python train.py --num_hidden_layers=12 --qk_norm=false --init_std_o=0.00624 --init_std_up=0.0306 --init_out_by_depth=true --lr_head=0.00948 --z_loss=0.0001
Each number is 128 + 24 x the weight over the matrix's rms, rounded and kept within 0 to 255. Layers, rows and columns count from 0. Numbers have three digits each.

# up: layer 3 MLP up, 768x192, rms 0.0664, rows 451-486, columns 0-191
# down: layer 3 MLP down (transposed), 768x192, rms 0.0938, rows 451-486, columns 0-191
up451:169112110138083135082107146098143150140105132127159147125111099119161156164100136089159134148144118099106106117090093108134153130089134157113079144123130075138120116169176142109098137080135105208089156147183104140156167114106098115149140130106163190114096094141115164154147103172134142131139146131124134127133131151149114110145094184102102111173165115155119130129132129087145150099142135150118162136152135117086120147127148125126160104132091126135148115125161110111134148117146178129145128081139147124153120143135141130104114132152161095126129113100099056161133116161132147080
down451:144111202112146105093153176167118142129080111104137102102117144141065109096166160150093099110128152095108139099088141139122139128070156085134124147163135083142119119126133137088138093102101158108139176116144126112119135129123177126127165119097093150175182126129092173137112147147121158153134122132138108133149114133123145124112166143148099117114102172158156135123129131149144168137136100110161124086114139063123161151133128107112158130171120154123155135166157146125136144130143123097172157109121097142117141075106101102110089137094127081129200077116179133151146106094100090138
up452:138070143142138137103135120132170118105104122125144110121134111078153145090140115115163137129111122105154141127141093098130141127146133108121132120102140114118114130087136124139128116147164121095134122120142122140160153120145137144120140150092146155152084153127151131149099111094150105139112130135089140125153105186116153131155102126135126143128135163142093135102133151095140151122144132130118128153147144135125124094096121117087144127116152104141140158118110110160126139139150153083096100147143153097161170130149135116152132132123145075089112122151189138118104143099115141112
down452:121103139171129113077177115149115125164131117089114135138121137169161108138171171141119170148150122069150131127119084139115150131131124162124127118129117103127129090154128120100127058113127151148143121143135119180138117076142098119153151119124157090132153129122121119086169142159099120105094125140142118109152105121139115130135102154097106130143125091142156116144113162122114137170141173149131120121134148117132110170133125118108137113139116123117100125151133091125152104140109134130088120138180097116114122102143139118100136143081160151138157120120128119111117090137114118143
up453:144146116125107134177127112101150112136157098129096198128108136140138101133097143143108125128152140126106129124139148137107113123090087147118118146107096116134146115113123145096147081100160161094138153170084194127166143156133126094133147099142149139144097112129126120122102117116094177116161142144144154163166123136092128107147119079078102139100157107164124148099098094114109169160214156103111167110132115128102138118160138166128129144144153122160129064117134104171164116131125090108143107154084127152147089170157152153144129140148137134137115088115112106116079104125148133127
down453:131150143127097122096172164099139128111119134112163080136108118145133120140139127119151131130079125145166159100122108128162122131133135137121132121194128092114163105159122112145105106090106122143109119119138100144133136118144175108111117113177093164099150191121098121126139162130131088137099135160122129129122097134153137097131102129137130156143113128102166104138161125135142132131168070095109113109135160127128099142135134104161116067118131128132143168145133151096128147115115206099121144152134129120066125105136113128132099134123110125107127129129125121125150165136155100127
up454:167112126100135118089151106128163130179132110091137132146117110112108133068108133129141109140189172129142128116139175124141130150122135129108131146135132091110120076159117137135144119132135159146157134123142147133155125113160091109144147154127134105130089111112173147150143119097154145162095145139130154123094104128144111066145099142123133103102114170150119130119107125102103121168161120148118126134106144177143087139130151114138113061099095112120116101168104105122161146140149173097109144127173109159126088146104103130085135125160129137109124134095142138109140135123112096139
down454:131125158152112120142163105140096103092173100162151126150132120107103127157136115134173122108115115140121130159112118125101190130086139133118150172109142147102113160136137167150155134138105128132137111155086125120107155127130094133140093137140138143114174115137096110130125125105115079114130132150152135109158113151106088139099124134140108131120106116138129098115105109127137112135120139163183118106105157106123168157137128118107138162102128117131075150095163142128101137123155097152124152141147138158113157092130131095104100096111122124118107134102125139167144117122144154144
up455:109117121136131113107130089124120162119140146145094150143101152119076067157160088129159075141130156117153117102157122125142127141149187088169123108131127168133127161149136133133161148111125079148103119166090150111155091118119086139136129171140125150103135133112141124107172125114104088086131110124149125141086141095070164130100152071150126149060119102095153183116125202155132171132169138124147123119127121128133143129126195073145109148145091126155137099151119141135131105125096112129125060179136139177155152110133153132143110170162145085106091133138152140170122093151104098148
down455:125087106125132153152121123123113133132100104119130082155115153119144117145099122132082121143100179166130130091149171121108117083152150084113114111130104113085120110167111069092150131097135159089147135111093084137089149112121096109134158143146145125131101109148128119137108164152143124167109159122152136137098140111140138099146088115142113113160166173086151101109137156127143124134169162169125125135152140150148170148098201148123101128144090124077134088114146128104125113124070137167119130126130182158162158138112139123161120144094082155150082070163164123115184184117124137123
up456:108138139101126109116069098150120110115107103086151121114180116112143117120154122175149113122151127136122135110146149097114100149130150093145109106077157153181140099141147133134165150138152086126131122119106126119166146145131100134102099133128121115103093078078134117111113088110137087138146095131155126125121136133167127115166146095180109134161121185142112154122096140186113153134173138124134106118097136131136096171131125104158166160102112136108142161134136125138128114132157118149145107100103124056144110147184127137141125159156161090120123173114114140161128139112110115151
down456:172114063104108121089156130152138112129129093183118133157116138139150111149140097124154121098125145132127092134136093148122144131138093084125120150132136123093136129095156187120159122125154167178105112148148129102128088152121165095114085124115107144115110158120112096132130120150169164109125153130130160080107097141120121128139149131107124131112141076145134092134122121158141127116133146128155144140136144151117131107131105140106098083147090125125153085086129120109135180179120142133146132158110147178116115144134150138120103111116140144155110119071158124117170092133137145150
up457:138144136109149129109113147104140148124099094113175133152135140156084133087086148127142132098134171138100092155121096135183167125109106175141105133111161171094157095112149073134130104146123159108173144082149137090156148140129144130147126108102140136173176071126132134153167140124066127148116082106155106094153116073105145098091140117140181107115162133106095118130127127091149121130113127103140118123165150126119116122104118097104157108146100102158140128161146136129143099105123112067134136097158121176139126149100151081158150115107156133130160124123145135148160126116167116102
down457:116134121105091126134137110130085122107100144151160106095166166107144131111123085111178162111109109119101109098128126107136080113171123110121130159143100153123146161142107155120104142140111104105155175147093126131131152119163141142141135143096087141165141104169129165123138071095040130117137149126103126130125144152106120151113129167124163118153128142081137108123127153165121064100156144141174159118109091109108154125128160097142135178140181093137150148147133133089106133087182139145103140122106148120160097148117142109146129136129122082141163104134175103104147134163143084096
up458:097143128136116053125158147133112164096151117099095145142143106108092147106128154108128101174134107103128125139143109074157150088133117142136140118080136120051105088146118105154127137151113113134166112113090125097135144159172096136125136158135117150108105088126169109193149111136167130156119093128131127147168149170133094150139170106114153133120133109143130115130115134145150158139121127124128105120087113122146162160140155145154099136116133123128161082095145127183126137141160115115095135134163118134104162106136147147094116178145130135091138139122101121149144125089078139083
down458:155149126147122107143144103089144127144129143107132142121135121150101113125119109128090127115134129141104130067141148174097071124124116106161112106162131102171121144127117158127143120130144162172110116099109096117073129129115119090115152145118148102131137104123122140120142106142132149148126131128135123096138113091148144160133156123101152147159097138111142110150159125133120137118141118138108152123140079118126107138133120125112129118088132122134168119087148138102186093138143147148132097142121108161165153143127123139130141180140137097135131124170171096101136141133109108150
up459:158154135205101164087098130122096107087156110159121130122131092118125161095107103098124100093139131107167165151077097098153102108154116142138136203173142126088105127144148166140119127099134142156122145137099180121138122113146088131114141129105108157153135122123119120107087135112148107111125162151102101145147137120129108149126096114135135165082113143112126164089081101153152152120148142132153150149090127178149111135124146117114155151102083162095083136066140127095128179115153146134151106147095094127101125148122135144169156126153131145111138148073145135165129117130145134099
down459:151113133122111089153168110123090125098105086159071112133114099115106125171127123129106099132124127109135131132151089153147186165117121112111142153130121102138113113132112093142114140169120090095133127118158135139150135102131059158109106126130104151133129131102173127134121138144182121090135185187107149120139118134152161153143117135150137121112068161174151147119111110196149080097120100104133083137136121161164161103117082159103150155152099152123131143141122088123148152137121183135079106146126126151121148134097104096147107146102121154105106146136177080148139134155137139111
up460:113144145114158132133105119096118114108134120154080117195133157088102133156096081159115104113120086097154122171156112098074106131117131119143150127136122121140106143118093147133136115171140144106156182105181150131097155108142139109107145139156152107143113120109159138131148147123148104105103094131119132132132104156157162082140120125189147143164138178125115159143139124154101121105148117113153145089106148084146107128108111076142143092065112156154160134124121083140138124157141163139168105124116139111155144163130155118130115153138117145155137124141107093134109096119145118127
down460:143143175114121121125155144132154116106145115108190112120133155143121106126111135088125143154125143182107161146121147148131112138147120092101127128099129114131114133121167128138150151117105158127122115114087088095125129111138104110113141135133129134141099133142127127112139102147168147137176159112151122147139113117089104159112123150095086144116169102137133138081121143156165136147151138124120111131111127152116063142153120127109136143159115132114099145121150144109093103152117132127131127144163147082099130134131144153131124086135151112085132144107141108129133117120104128112
up461:174127138101107151120158097148095104091119167119178140098101093123143179103088131099105134169113165135122104140080132157125163117127124152126075189106107138157133144105131122139145186115139135129103134161120098112123132140150143111072129166110085134128109092119128082143127120122117179134137120167147108153146107103119124102143107111164108124119141160153108102120145125167131119168156122137093138135156106119174099115076109141118124124140126122175148152105107112074109150151118156082129176098143103139162159117124185089151096177151109109142139132115128132134092129103108118132
down461:147128161136148114148099129129162125160147141138118132153136156143135126142089108107170072088104149143087168091083089137135121151149108088124172131146159096139125187119105084106148100136132131149159145122131119120129159123111150165143142143112130093123149162125134101134150108154129159073133124086101109151115115120079113188100124103131127148129099119107175141134130110116072128135149119103106112120099126105175148109128170162117154141121120110125119116157134129107118115106125130146138130168107132124118101125083137140124129119130137100133175135112157122093087100154183210080
up462:130120125090109104131151125104106135137091109144132165102111109143138131115083110091146107141123113143121140161146146088142117132122086114114096116162150110123134127168156132124131120105100135154102121153135111150116114077088107137135169148131152127098118122141155115202158119112123107121091099170099121125157152126137063103139123144153136141144108147152135130132103115122101148109136128132127166127147150100096157128127191129127154123104154120098122128108153148114089102137157143148084115173106101150143131092105159163180126122159110174163143131104140123144139125119157171105
down462:150132101135104141139143066157135135131079082163123107146117119154101115102147155121138111088158049174141127083152117109145148152132114144084147140050132109132118109128147155152133118150114119141145101138115095107118115125142128099106128112151166142114152117115107118112176113149138072125163132093096104166132140097121161080107125126145138178108144113139157122133105166152127131098139137134124162160123149142124159126109112148149121153105124113100125108109170119102134177155089102118146113096162098141149124134130142172132109134169116107118176152150128109114144139114106154150
up463:113146130127158168134152104100159142132122131082118150169138115144132130096119100105142201121136133099142105085113121110139106142141152169185148102143116146124115102173103157126147134128117138069075110098133099153133133114109125121090147111098142138165126116141116146154175160055111105119152124050106131132136121186099121176123141159156089100167131174093146147148068093130095131135117146143134141154114136095163076121142111112122104125099118124132114109119141139179153130103090130136146139125147087174123159139131107121128108122153124126123120126156118124126152126121121129150
down463:098169185114162120126074140104136131173145070160117072138069101145126090130131127081171126110112156153148152136144104093082080128137110124162142138132092135130186139152117155156127127144096116144156108114148142152108145163106129139144123147113140112152136166116145101106104078148092109121128117150106193101145165101122142091150124118099177097109140120114134104114144142157118116128098173099114118120130118122124143071126139118100131197152112143125155107149148147124117125120140121117190112089114160122165095114109137146151141146126140124133128119094161126099115130123140126141
up464:134163136136095128179130121124092100119108086123135172148111178127115125111090120147139102095137150163127106144153130135153123124105120133077128153137133121112117144161152141106161140101092163109155146133102092135125145097101102088136132087119112121108135106130128113161094117172159134133138129177159133164151123132145120084133152110120159115130095126105118147118144157143149113128160109126146162144105133155121126169137162087145120085141096119131099112111127091126140143128082102097097135171116149080129153150161100131142182142117100076147170154157075127146081109175144131152
down464:089159133103122154158157097124120115159132136128158114119094128152137120125078126122140139155110147205120107144130112159158131101099101132125152194152156171104149126113120108142126105157136129136127133116126159094143098131090117136112069165134143143098123152113075122166112185125134103123131121121119126130096123127139165139182108099117147090113132131107104157127112141157104130138132123117125092104123138136080166155117106125159118112142138125131126125139133131149128118158173130108148165113151114139124164109113118115136124122133151104122094157136128106127102104125053102132
up465:122134083109138119135133125110156116111132134154097089165154151164123133121125103126121157120150126169147083151125174133113123128165138183106145103113116106094172123146120121141154109160120115122089142110122113111111147104113148128147124121158132165146124124139115116129106084132117141104131111121126149187153152106121094109088130141097152123133112188173147157106127091143099138139100110161153122120091121121139150106121114123133094166165132125130118156126081121103130145096157120172109122159142116129165133166111108118152055125121088126119130084141115122154132121140104073150
down465:161144176138109139157155147113117144154129104123105146117151157120121139126087118119126143117121121125121143117154158159118147180135122092150144174110132136163089106131091159093095119149095142130119089130110103092107159125162123137131129161164135105108127160157154141145167133141124101107126096103124146134134118105083101089106123168124117153124131161107102140152108142163086134118099087158157095127128123098163095120134188110149140123171182118084067128159163105095138143129114118074158143118134119114127099140082120136123114135146151095103183129097106130133129134126161102122
up466:145136102164123139160138117133150147140122127146138147142126141110129118107130147140135142149143127083164128108094155132094151112144133140125137121158077157135096113124124115103146113104099128169150141156120193129120126098148111135130127124162162126116084109106100110069113157139113137167117100131149098149111166120118104118124111099090103108171138138142157141176147120215125137117146135117151126125104136098133105172108124110110122094062119098129137110167103121127145103138087127094109130139127134150157141122160096106120093121121212137165176102121113115120144155120130093113
down466:142090161156121131131124178136138099105118141121124124135095144145118159153108055119123070094129159121113142124119143118109115158112139102130175130122123089108144112130152107145150119140115133123156139067160121127093113134128109098139099144147152119124143156100063141175151132145128095090121135083138139152141090145099111177096153135107097119137090105119157153101096183102137101174127117155073109096106149110147154189122136174120132147146099165132138112137145137075123173131142139114098134131118126171150155101119085091125127173140125136125159155162115109136121163141145153085
up467:152133134151141137102134101130158098116090161117141134146134104096121102158086139147107114087137106128147172113132113172132144089119110102136138099167140141136146150154086141140149123123128087150110096084145125111167134097072134111104119142161117112144112128127141138130139145139111090162119118094152133142119094095132127109143160098150107124183128154087141151117094062112088126107163169098151127121121162133100122124170142092151211152142180085124148172183065111083134087106131112146133129075151114162117076136103135130160105117103178108136176142111126147149155150134172104117
down467:138122098080168134127106113078109134111139139135148132113128166140166145122148097141128167097109107115096160150155122091134146183113105160148132128141144131069117099118133111118076143117123134151143125108144137129107090111095127115124156127143175140098142132059162113154127105103145083120123132135128136082150144141108146140088134113109104144122155122122122154153136155167150087117122132135139132098134119151125109155155082145153143119133063150134141161112116116197105124209150119136098134156118133173112129120108153146126129088150138138130075129093149167101177105158123083102
up468:123137111124138124116092134130090136126137102115144131156130121139125138089117148132100117114149139132157117160183103174094122125139136125149161142115108120139151102159116134125150113103145118137130141166113108146127127083135169176124120102151171138120099145138159162126113097128122125099129162150101123122181136105119122115140107104124157126127115182121118132119145085120121176169130146108113108086123168103117110105120152131143158093111103152138137137107114108151091145157134151068080114124153121180108157150146110151125128111153108118112170141130139153141131137152083153084
down468:153083099124128084125126147109112126126159150132142133138158134134089151147113148142174128130135129132116100102138126128129155113132115121133126132106148109085134158089158102105134186155128128179120111137141091108131142134150114123151128131118102174108124128102097111132102151154111130115109120142136159169114112158118168122124144135116073100103136159138157131148141108141114166130129071116099128083142159099127096133093126168143127131118143131134112108160117140131135128135130127112122100147134132118133127119153099171161130126107153081151125105138130108138103135134124120171
up469:136191086140141141133114155111202144172157108161121133120129119138083140106078124152103164132105130170107098143116079131154111132139150107138116121133139089133090121166110127100086120096115129106100136099127134104163120141160130132142171132135112167124127113100096102132154134121100117145116121125131129160154160141159113130120138163123140133126093147151118118104118134146129105106149146115133122117114141110148139123098171162119108128127107145099136118119112101136120081096113136064112122105150139152113126115152148086124101142131168123138161152111163137175133154128117142159
down469:195149165141079134156103130155137137165129138140121164123140149127166165101128130112155107132156110140121152114138154146126099146148071094131084120111153075131137148133116159149115167126144132180123079110094133088116172188117142126129096149176074144173142104135144159123151146126117142164146132117138126128101144149096139111110137135148098143135099120121150134171107117100078145154133142120090090116123184135126131113093097127127114128153094127104121096133091120119143121075162084132114117111103128115096090138146152098082152152095146116106168111113127114129097135127132113182
up470:122140142100107124082146130131141132123131147158131139146150114131140126101119110096141097155103118126128154134155134145159138126119147109192121136111170110119107114122152121122103129077119124140117142138117142107130148132170134166101123134146136157124133156124095126100128119157113128144109150138188138124146123137123135110089147090098140126167156110169103130152138116164166143110131117124114131123163113166138074126107124111042125109085074156107127153116118128185171105135105139090096149154138094144128093147121175139127116131134135151103099101166130137116119099114132184119
down470:110118104105152117187152129152113131141077133198093193112086110085116114131146123124102146154144151118092168113156133135130113093094106119123124163133128119118139122166110093145084066099160109119186144097093161132132175141128120135133112086130132103122142108112154154129095133115105124167152185121149132131133118166150108120144191110151123141184115122167134139124068141131122182125067181127116080172158115124109145132185161097087129113092137155130132126130135142128122136119127121102089104095124109063087140149081129119145125142132100129122113148133130110143147144161090163142
up471:166105084125133147149130120171116125108111117129145120123184133140140101148140122128140151109110140121135111092181152140096096132090125116122098106106169176115136116102098110129174111062157114086101128142141077125114196127109126135114141112138110087118124148138133138139119136126127111116148134123142143129117156143123184143167149150147096133146086124126095155076112115143140105084106114166118169153137119098160129140140116147095153138100106139128132148117096139152160118129107124158126090118125156094115147135136142156145137119104118148131145083106109142138134106161142144160
down471:115153167180088145096114111113127124118127133152121132125171133183141129102138117153116110192112160123072112097091143149108152140113153100119116099131125200149160155143111126113132132113159123076106155183113140088133155086108157121081153132147115108090147150150086146116135175116149128147126129171110141144151135126159132149137105126147110141127115126119127107121114146122122094140162133115140117157132133142140131087120148103086108140083128095151136096109123142128134139151118129108117100141102119128088160145121121122123147140142131097117091076130151152118147135127111138100
up472:144091165096128103110120111129088097107090138117107114164094142124154116154116094148114133125133156091128103164140114138123116133095156110136153100083099117135133130138095094137131153092106149125136111129113122102119154144127128146124138144135147112163117151102158113131138137128102158122115116137117113170179131121133114149177158163134154108106127123140105110159142111120122116113141147153099125091090146146173125153190136144130126090119133051159146146152134170109153127186133131147099151114124157088134136154160144159099143159129112074103094108126106106111110182167135140124
down472:174127124120108153161128121131172146126069144107110146135141150129136108154151120126171124137130121142088118159116142131142118163115109083117134095101156091111143117115125127096157199153151136107142116138132124156104127131115076139141137125092144127124140184136064092125145152104101145094080122127149144114126137138100106134125121157114123119122138131150119138114123110176139119103069128113148123119134105150101168120132150156120135117094124120119095160148134163105111155110126126074114116133121099133130131155154092131132120098141171104109128155143128201114114109140115159149
up473:090112104113108119133079133164159075141149129116171157153145104126099135157094119110163086112136117103103131058122130128107108123149131123125159132110124136145118129109144169103115100140112149131156116131167151130131178120134160174121147109186126155130137136150112118093128139112157137162125119109149125124155186141090122115122131148125140145139162164147140129113135153131118137092148132116135154128103118151115142138138164121139127133120074110137147116102108143137091090105141110155112103094110121091124151118115118107116151141123107125106124135120095125151128158100136143159
down473:125131147124109123097126165126122132127141158152128139107124137144135132102143150161092131128140107151136109122149097130111136153147133137115178086152120132118113147146119173144116178157128100082088137129109129088112089144088152135090150121107113134109148122135163134113138135159111132152176128117140125127130093123137138136126087131170112063153123153104152112114125112119144125128137128152109129145151122130135090091090105119160135126145114152111105145126152135127136113125123113110164120091092122170099124114102138122153138172129118146129102122128098136149109135135124134134
up474:158160112145144123159128083150136139165146136124125135115118128136131128150125128121162077110150118144155126123124105122139163088145143108140138136095150151095144124111153133123103095107116148112096133121140173099101141110133130117187080113130131123150142097170111112173126080127062091124140104137144148127125093127106153118088133127147098196101107164108107150174155155174114153127116188131161112120075146155107111118125097142093138152102121165140119123115130110100152142095142161112122095143140147120151180175089144079110128137093147149139114078155132159160146111139106116116
down474:119118155173151138180111111105152152167095138127148102103098171103149142156097123112175094142109178130119099116099165090143141115145147119130125114126150125110120102120122129101144116111100126109143143134141132105089123107119073162174106110113153157142158128167156158107121120108129095092114119107084153085153110117168128115116150098154164168124142119098141134124115141151165093127122120160138074104132135157110155166134121126091130154124129127104154140158110152167132140125108195106160135132141112101092131138109174130079145165147140102072160139078100130101078139119118137131
up475:113160142148138094096103131107118127168125124125151103113085111131147101169153134146126102125139129091096124131157090116142129157157177080177121136125154118115133091106148133140139103100127145141094170102097084134125156150125144104181122135108127119165123075135133082161134103125105128147113185112112163131135142139132148132128124117133122119124108118119121130156085110118164145128158137131095147146131154118142165153131135116137139121121144103145132148140119143090086125119160146152110133123137131113147149109120157130105148133132133133094170108142124108089081107086151127118
down475:136153092112096149157125100150130119101157140117118129119114145132138147111120097071116143129134143146131102111135130085143172146135123150118131167115150127111145134130100153147088108118161156120118122134139095125133143148130116111094121121134105132073139141168154121122149150133151124077177090134112142164121102110109150140127162120127134124125115138145126151104140139127118142109117079147136131119136102135132110119149093164093136111141178132099127139140155125154124109135144120094149154120149120156114170121109096121109128095122095125132134142112143145109153129156107108146
up476:123147167103151139183143176142103142173160114162172168146159145128144068121134122124131122098101113137156150105119117134100131109091120123126141127090138152140111101173134125181147091135120141134149120154163099127102122144116127109127092107120131134121110112117131131130120116142142135153119142179130142149152085160151112127142169115095139149114165131131089106110153109135123109151158147131117116148155114160149132090116120116128179112103113160140098114069145144081113153112114120124152128138106155103114103146101159088159113102124138096142135070166105107124132093123124113142
down476:136144136134116109144147089100123101136124118165120137129147135137121080128138109134135131157144152136126152103133112139149150105093118148123141142146142148136153175166140166174102125132100107144084132115123148123111079113146151189102121100103134138077123113149150126092117120117143145115157123144121138096145152115118113080125113141100162114174121134115156172102159114162112135126126147121146098090149159148161106114133153091107102110143113109114115115098171115129119121149125119161173128106136114128126152150100097113127059108099141140151122155096106138142150145120124110137
up477:116132103133164136123125093155127143091085153135118121098132092118153121127111147135161136106152160149123142169099144138133150172153121136125145167117133163100128128162147147146146122129114075100124127150100138126200134132121138137135120129145112098127127096095112122114104110146110146120099122163134125120106126153106102137101147130085150129126122135127130166090128101107136128163133130098157122126182122130141122126119063140114181122103168119155125169127073120157114119148169137109097126140103100105135108168063119124139142138140087140099150186151138154162137123086157136139
down477:100127099126137145121094117085134127137135131133152146149122150126126119133154097127133154143131091143121101106139108139107109121129116135132128088138115148103142142124144094133123181136131172098142125136131103091102176088112116122103095121085146167132121137153139140144130123123139155182146144083104181137147112136151136145094095124126136085087123135123150112104158128089114126127137111127138127159104124110136114149105128149112165162144128132096144122118158119155148118119100125140155136141134105148123125131161168125148143119117148114139113089099097087160134118146129162133
up478:112099120155185137121102104125143116119212128161140157130069112179125135143158149152153114084134072113154141170096135150132129122137145125123128106062117111122101100101119183157183158110144127090114123151144134135152116140124156161146145106107138132091100121141095129138121136156100140136104108108130110103123167145105104090107127106081145123077190107118171153091147141117128119126124114090150097144118160130090152101139117125136191122084126135154095129110123103137083165090144127133109163117115116145144164129127127155152163089149159146127070102166113162175119110134149154119
down478:108140107131117129077114150129090167178139062153151117143122145131184146178137121121152164134086172161097218096155114142134140149115146113079133112145112109132164096123103125086126110169122090114098157127083104119124144109120091092116132127101108146145098144141108132141187119141124143138110116149190168116166092122144117074183122066118100089125107139127109139165158111124116132124129127097105119140173112135099104129158140171117115083163111133149135122162140112096107208142081121120127123157088164152141141083112093175134150104136086145149122094128105115140120154164161143097
up479:172136127143130158140090151129115104142114111100136100105105120119190088121068146087166110143135163174109161151135134166125116094098154125149131107116126132180107125136131116142139142160142135122108122131113158101109103107141140147138125128124113147148182108117128113116132157138179090111149090125099095126155101121142110115128143115140149157161103124152119159129125179181154132134114134164118174121131160139128106121138125129142057136107090097114158179130128086107122069132131141166169168141098123128130183109088121091110109165104123127098129112131134112177151114101091123149
down479:174101115115123130143107129139131099117124125113122182105128154101137114156125106128145091158147138130183116131163085147128144103149145125174139120100127190166186101101143130119141103128093175122050134136146083113150073161140119133140107094149131141131158103176066180126143132109162178106144143166100115131142153140142113071058126105121114136123142142143110119135139127095096126136095100124125119162124106149120081165113105118146124140117128138085132101098148119147128084139160140134139095139209165114125106146109130100136117134134105174115104109120126161105123065126167147158
up480:123129135135125140100161125140101110163136143095144100100182137136112122189122136140072125130154169120125154074139090136141124120108164161098119137122152138120126100102185176146166115109106161136130095183099138105112152111107117079153118118127160087096139108150095100139130163133129155140127127112150180135117157133138137138099143078107109095119095110122126149132134114134139135136128171124126148084125120130096139096140109130145111152105187097153122129118112137126145156118127121143096108115128101099176112160130131147141122122136169069124156113141128137125090114130163126142
down480:100141120115081132144135149079117143106134143141119147167141128121136107090091073141120093145131093116137126153148146158141131114131163134114131120098091112155167112127130116131173127141107134120112140088109075138155137130127122171081127149128126151142133123105156129132111165155127128107119099147091121139122099135152146128124099128124164127125100128134111129103145160103116121140114152149145090126112134158153125117124144120103172130130067125132111101195123147089131115149084116087131147136143140124122192112129103148180142080144091180138081122137132134152167134157162122144
up481:130164114148110169078122133131126139087128114106151137157116121165137120123129126135098122122141127111133099095129103135131149101129109125147125086133162126145134164129150158112156110121114133124106145090135125141168141135151133157109081107083125127103103070089094145108129101119144142155163105132116125125128144156120137143139146112114132159142162136124144143136163110161128133175124104127082145080156130133071133171103137159138112125109136154096115136153137180127091133085119083127104098108129184125158176141073146122108140113157162144122093190160132170115113142124161133129
down481:160097148146125102118107131132127142125107077125141118163153147129146167156117106100134143154129147139138161166143145111128074123106132173118131141117100131148119137127085087135170139150127124147117131115148155172136122112108141126147144115135120136135144140102127081127129139107134147115129132104117110113173112091107105121128114135113115122166116106186128129097127144087166108109149148144130100170121117163133139083131092118130123124135163135165112109130110111092114104168121152168156147147054115142106090112142120119144131089088130133167154078148117119157154119140118119096
up482:148160120130110158104128156119122141170135096118167129131137129131103106106111110137125087088130103135160130107136146114130132110122155131149150132149112148116164118133146168083145124141141111136123122143131120095101116150162127137095102114159165151059149130120109120120115136140122165134120156146138136137128146158137159137108129087137125155122121122168117130088129167154107151124174116133111102134155148151099145116163123122124110143105098110156127127116137152117105111091118154094135089132095114156130126166102148136167151148113172122127115097143097110155149117111108137108
down482:131147110136130103132141101135116135146104159100128129108150122112125136115097112133112124155119158142140141121142111140124115138152120107073128123125103148119155168138142115130119167122110112108123132113146134153106126123129100133166120132108083120135122123159114154162142094102096102147152134083158111118133126122113122111136104114126106101149133119158137093164145129115154132123121113147135176164108106109146129159119140146121111084156129158131166141102128121136148172150157115129114129121138160128135143121122144086117085119129110147093127146095142128125137162130147123113
up483:112124137127112151138165197157135136105117174139150142136132116104159159137115108150113116159091151110127088150148114134149103079097139132141125149122136125083149138135150147134154109118105177121108123091154109106168081116123092154144120125092168088126148084136105126144119107137143137156157120103132147107135149150174132173105158146122095123119129124135078150165111104095107118123142127147104138128126129179133124132094157165121073170131114176157105148153087113119120093088123141145120135162137081148129110149121112095141142123137157093144074094105121171113144105100133129115
down483:090120164120087111122098154122110092085122162120122079140156110143177135121191131132139109141136127154141114142142132100152103109150116149163127138114118120085135143158095112128127111108141114133142100123139093171138135098128184136151126100124080124127073104129093130118094159096152080056158112141115106099129150136152125117147132126131137191165134082126186115146125140138110093122151134117143133114143111116157153148090139122129093128108087121109189137147133092174112167121126114117134155151149139129105108130141161123130103165124128144151158113142112145207113137132143097110
up484:135065149125130126112126123159091152118099138152150139139164099155136107109121110123130130100145119117121138100121064160124119092140103154118127138094128140157082134145084155092190188110169146112121079141115068130117111151155096142163099149149142096174129136132088176151158111117106144137125111113123098138160120144129145117129111117169122129130148116108120134138154142123074121101142138101114132117123179152132141122144150146134173135114082142156169092174116108147144140133145150122124147136123104129165115146102083089126139131113083130162125162105121149139130144135131131089
down484:156166146121124141147131094135143066141145126145100115116106167138132141106099148124095117146138115141124143148119102111154131091135171114101143111207125143088156111129106106170142138103136121098110110158148139135140140142112131131103138094148116145128100103114139118125150166116182105118141148142131144120109138156111111143133132133086126114132132156144126065124148131162109100104106142123134127108121062146135119142111146092101122148144162120094118132163143117081143122158102098149106123154117138125136115118179163148099134149132107123154128140094184187114106109107095144147
up485:155122108158100131118141132128109123114153113123176098109122140066117124180118091141129113135197121079118115129172122143105147125133182157065106111122115158107159132142139057112128105116136121168108152140124119110114155151132134140154103093138110140107156111167090149176167084125142142124190124164108112128188121128136113131136102131141127158071151160142127100067147148143106093130094118116101147138127131123119133131156125093140129133166137125142103112110075134100128127121179159118171118139169134119144104084121146119118119155130135123129125117127142108141128132166153117108
down485:107085201122076140115138162102128164112113113099171110089122121149129118113130104118091185108096149102120107094143135100139136156089107121158150118145167121159116114130105112137107127151102161154149105155112143091131115115091147156136150083130113102138169104133141138142155155149089118143132121123097105121161099151185148122142112099150133169134134122138120174110091164153137168124133103109092104157128117147118123144120076121140152118108114130136138123164132157096131103127105147108118135149104096101116145164078175183115147127129138102107158137117115158135152080145129125163
up486:113122138122096130123169119164103116138126103110118099145127160107147131142113113126116168109117140125112092127102115129120142095082125099123144189152126121100123164161136138119121145137117150120096127167136106132103118149133113126169166160158154134134155105120110109089115089155157088114100093144123163107149149094145136139141176104146112109179139138144134132172130076143166069107148103112106121104154120135126144111114131122138108198148108157130151133142109130123120107170076146153149094128114153174136114104088120148102127096151093117140136105127121149198147114127122150117
down486:134107093167176121110093148118136152145121163166159125116124114135121120056178127135094118156114114112124128144125138155129169107115109091122127103097131136145106115121111118113129124127106103113142121103187115145136139143134143147140122140089114118134084168140157107115146163157142132124144151097143085131156110146120129098118127135096129129133126083158115162090097166121105150092097129154133102098123143123159160110145142162153135107142182107133133131101163174143088136096133146087101145137147110119099131171135137099151107104148137121114114133122112137132157156118116109134